python train.py --hidden_act="gelu" --norm_place="pre" --attn_scale=0.125 --init="uniform" --init_std_qkv=0.0191 --init_std_o=0.0191 --beta2=0.99 --max_steps=5108
Each number is 50 + 12 x the weight over its row's rms, rounded and kept within 0 to 99. Layers, rows and columns count from 0. The size before them is the row's rms in percent of the matrix's.

# v: layer 14 attention value, 384x384, rms 0.0335, rows 90-93, columns 192-383
# o: layer 14 attention output (transposed), 384x384, rms 0.0348, rows 90-93, columns 192-383
v90 111:59 40 18 58 66 47 45 53 60 52 61 42 46 51 47 68 56 26 40 43 43 58 08 47 44 46 43 51 39 45 41 48 44 54 65 57 44 34 68 63 31 64 36 63 62 60 63 54 48 44 59 36 57 43 59 66 48 31 31 36 56 55 52 74 58 53 61 41 42 63 31 69 44 56 20 65 63 35 64 67 56 48 26 59 50 59 35 43 59 32 53 44 49 64 40 45 44 74 53 27 45 46 43 62 63 45 42 20 39 46 64 54 39 72 60 42 26 66 60 58 45 68 58 42 32 62 56 31 51 77 43 47 56 37 33 55 58 54 57 64 30 49 46 57 50 38 55 47 64 40 31 51 32 50 62 47 27 71 58 35 61 32 43 55 52 35 34 60 49 37 53 46 74 46 46 61 58 59 27 53 46 52 37 53 50 64 51 53 49 44 57 40
o90 115:59 54 33 37 30 60 41 57 59 58 45 56 54 42 36 47 59 62 63 37 63 53 48 67 51 65 47 52 53 62 56 53 42 64 29 31 64 42 44 56 57 47 44 34 45 18 48 34 48 55 49 48 42 27 53 44 41 57 42 52 43 50 52 54 55 58 51 46 50 66 47 40 51 79 65 51 59 52 68 34 26 48 46 59 57 50 46 61 42 48 65 52 47 46 50 51 53 55 43 63 41 36 18 46 32 45 42 52 49 51 24 61 72 30 61 63 59 49 47 57 48 60 63 54 63 34 67 57 51 64 62 62 47 68 50 56 38 50 48 43 55 31 43 36 38 53 48 40 50 63 69 48 39 39 43 29 60 67 54 48 33 48 64 48 50 49 52 47 45 69 60 58 65 41 60 66 72 69 31 47 53 39 63 41 43 51 57 40 63 38 70 47
v91 111:34 62 63 50 71 51 41 49 61 47 58 62 51 29 48 55 44 45 50 51 64 42 62 47 55 46 41 43 50 34 59 52 36 41 50 64 50 64 53 62 50 55 37 47 56 44 38 21 54 61 43 45 50 65 40 50 51 71 43 31 41 42 62 45 41 62 47 48 59 59 50 43 44 41 57 59 55 45 54 63 44 63 60 19 37 49 68 41 63 47 45 74 63 19 63 33 49 47 33 51 48 52 69 52 69 44 41 61 57 44 46 34 50 45 59 42 73 37 65 50 31 59 56 47 49 37 57 32 63 53 37 56 37 25 35 70 46 57 65 66 49 47 53 59 61 69 73 69 42 43 50 43 50 52 56 66 70 41 60 65 53 58 74 48 38 40 55 76 49 68 50 60 59 33 62 53 52 26 43 29 41 54 43 69 53 25 64 67 43 61 56 62
o91 112:63 74 63 53 61 60 51 51 50 52 46 70 50 47 44 45 34 27 26 71 59 52 63 47 58 56 66 50 50 62 49 59 47 57 31 46 40 61 51 68 58 77 56 38 56 47 66 70 45 70 53 46 57 53 61 63 58 53 66 39 23 50 52 52 60 60 42 64 58 40 49 42 41 27 45 49 59 29 67 66 63 45 56 43 33 56 44 44 29 44 45 73 33 49 55 33 43 50 33 41 58 41 49 62 33 43 48 43 64 61 62 70 44 38 42 59 57 49 61 50 49 66 48 61 42 45 72 49 38 47 37 47 42 59 32 36 70 39 35 54 42 52 63 71 55 41 49 67 48 71 42 33 57 50 54 52 60 54 46 58 34 47 58 36 66 30 43 51 52 48 47 20 51 53 55 66 50 32 43 48 64 59 35 51 65 47 24 52 38 33 47 67
v92 114:37 63 49 41 54 40 45 49 59 62 57 50 46 62 61 36 62 60 62 29 63 38 57 60 48 42 30 59 30 29 54 48 46 37 53 66 43 65 48 54 55 55 48 49 58 41 58 59 57 64 41 37 42 23 54 62 20 42 56 50 71 54 45 30 45 38 49 53 23 49 58 50 18 39 36 57 57 59 65 69 46 73 49 33 53 50 71 45 48 49 54 39 44 47 57 52 66 21 71 47 45 50 59 54 53 70 49 80 36 35 57 41 69 73 52 58 39 60 29 43 49 37 33 47 64 61 47 46 39 37 47 42 49 51 39 62 51 49 43 57 34 41 67 43 54 34 31 56 57 35 45 59 41 45 74 62 41 62 49 45 48 58 52 44 50 32 34 31 39 60 63 41 44 30 56 43 46 47 52 36 55 40 55 50 24 53 01 67 46 45 38 40
o92 117:55 50 68 68 54 40 39 50 69 42 61 35 47 72 66 59 54 49 51 43 46 40 59 56 51 53 30 49 64 43 60 54 52 17 62 24 48 76 30 39 42 55 59 49 73 57 42 35 78 64 42 61 41 57 60 28 48 61 56 25 30 36 50 60 57 45 56 66 39 67 60 53 60 37 48 41 53 56 47 63 41 69 50 34 40 64 50 41 54 48 47 35 46 63 45 53 35 48 53 40 68 49 44 33 74 45 60 53 53 66 37 56 57 16 51 37 50 52 38 61 44 58 45 49 62 16 57 45 54 51 51 68 47 63 60 24 52 63 57 38 57 44 46 49 43 52 43 66 59 46 52 38 39 57 42 76 51 53 52 53 57 42 29 43 44 60 41 40 55 59 61 43 52 67 55 59 63 57 32 35 61 54 58 52 57 57 42 55 53 47 45 42
v93 107:49 65 50 64 47 36 51 50 55 57 52 30 45 56 46 51 61 54 54 35 55 47 35 45 45 66 58 38 48 33 74 57 61 65 63 53 40 25 48 53 73 56 53 54 51 41 55 58 47 36 47 67 46 23 36 48 63 47 37 45 44 33 64 59 69 47 50 52 53 70 48 64 51 59 43 46 36 46 48 68 39 68 60 54 29 51 54 60 63 82 37 47 23 39 21 26 31 50 53 56 48 35 56 57 46 49 46 48 32 72 65 61 45 38 59 51 59 57 43 44 42 51 46 56 52 35 51 40 52 46 57 65 45 23 73 48 52 43 47 55 37 47 48 64 41 48 38 50 48 42 48 49 53 44 73 48 38 34 50 60 44 70 34 80 42 63 43 39 41 47 50 69 61 61 36 59 38 47 41 43 63 51 45 68 45 51 54 41 33 43 58 39
o93 111:48 49 62 62 53 61 43 38 40 47 50 31 48 70 37 62 68 63 49 63 55 53 29 49 44 55 54 44 47 54 84 64 33 66 55 67 43 54 57 29 62 51 54 36 35 25 53 38 45 50 61 74 52 54 40 64 41 53 40 48 33 35 40 49 45 31 54 56 56 56 46 56 46 45 57 44 54 39 40 62 57 51 29 61 71 52 50 54 64 49 41 55 63 36 45 40 71 58 53 54 62 71 45 37 41 32 52 57 32 38 59 71 64 53 53 59 45 24 49 38 52 54 45 41 44 42 46 60 52 38 49 68 63 26 40 39 50 34 61 71 74 43 67 51 60 56 72 46 60 59 64 33 42 41 54 71 62 46 71 63 66 32 43 59 39 56 43 64 41 59 33 69 66 59 38 75 52 67 52 43 40 59 62 25 43 52 40 52 46 62 35 43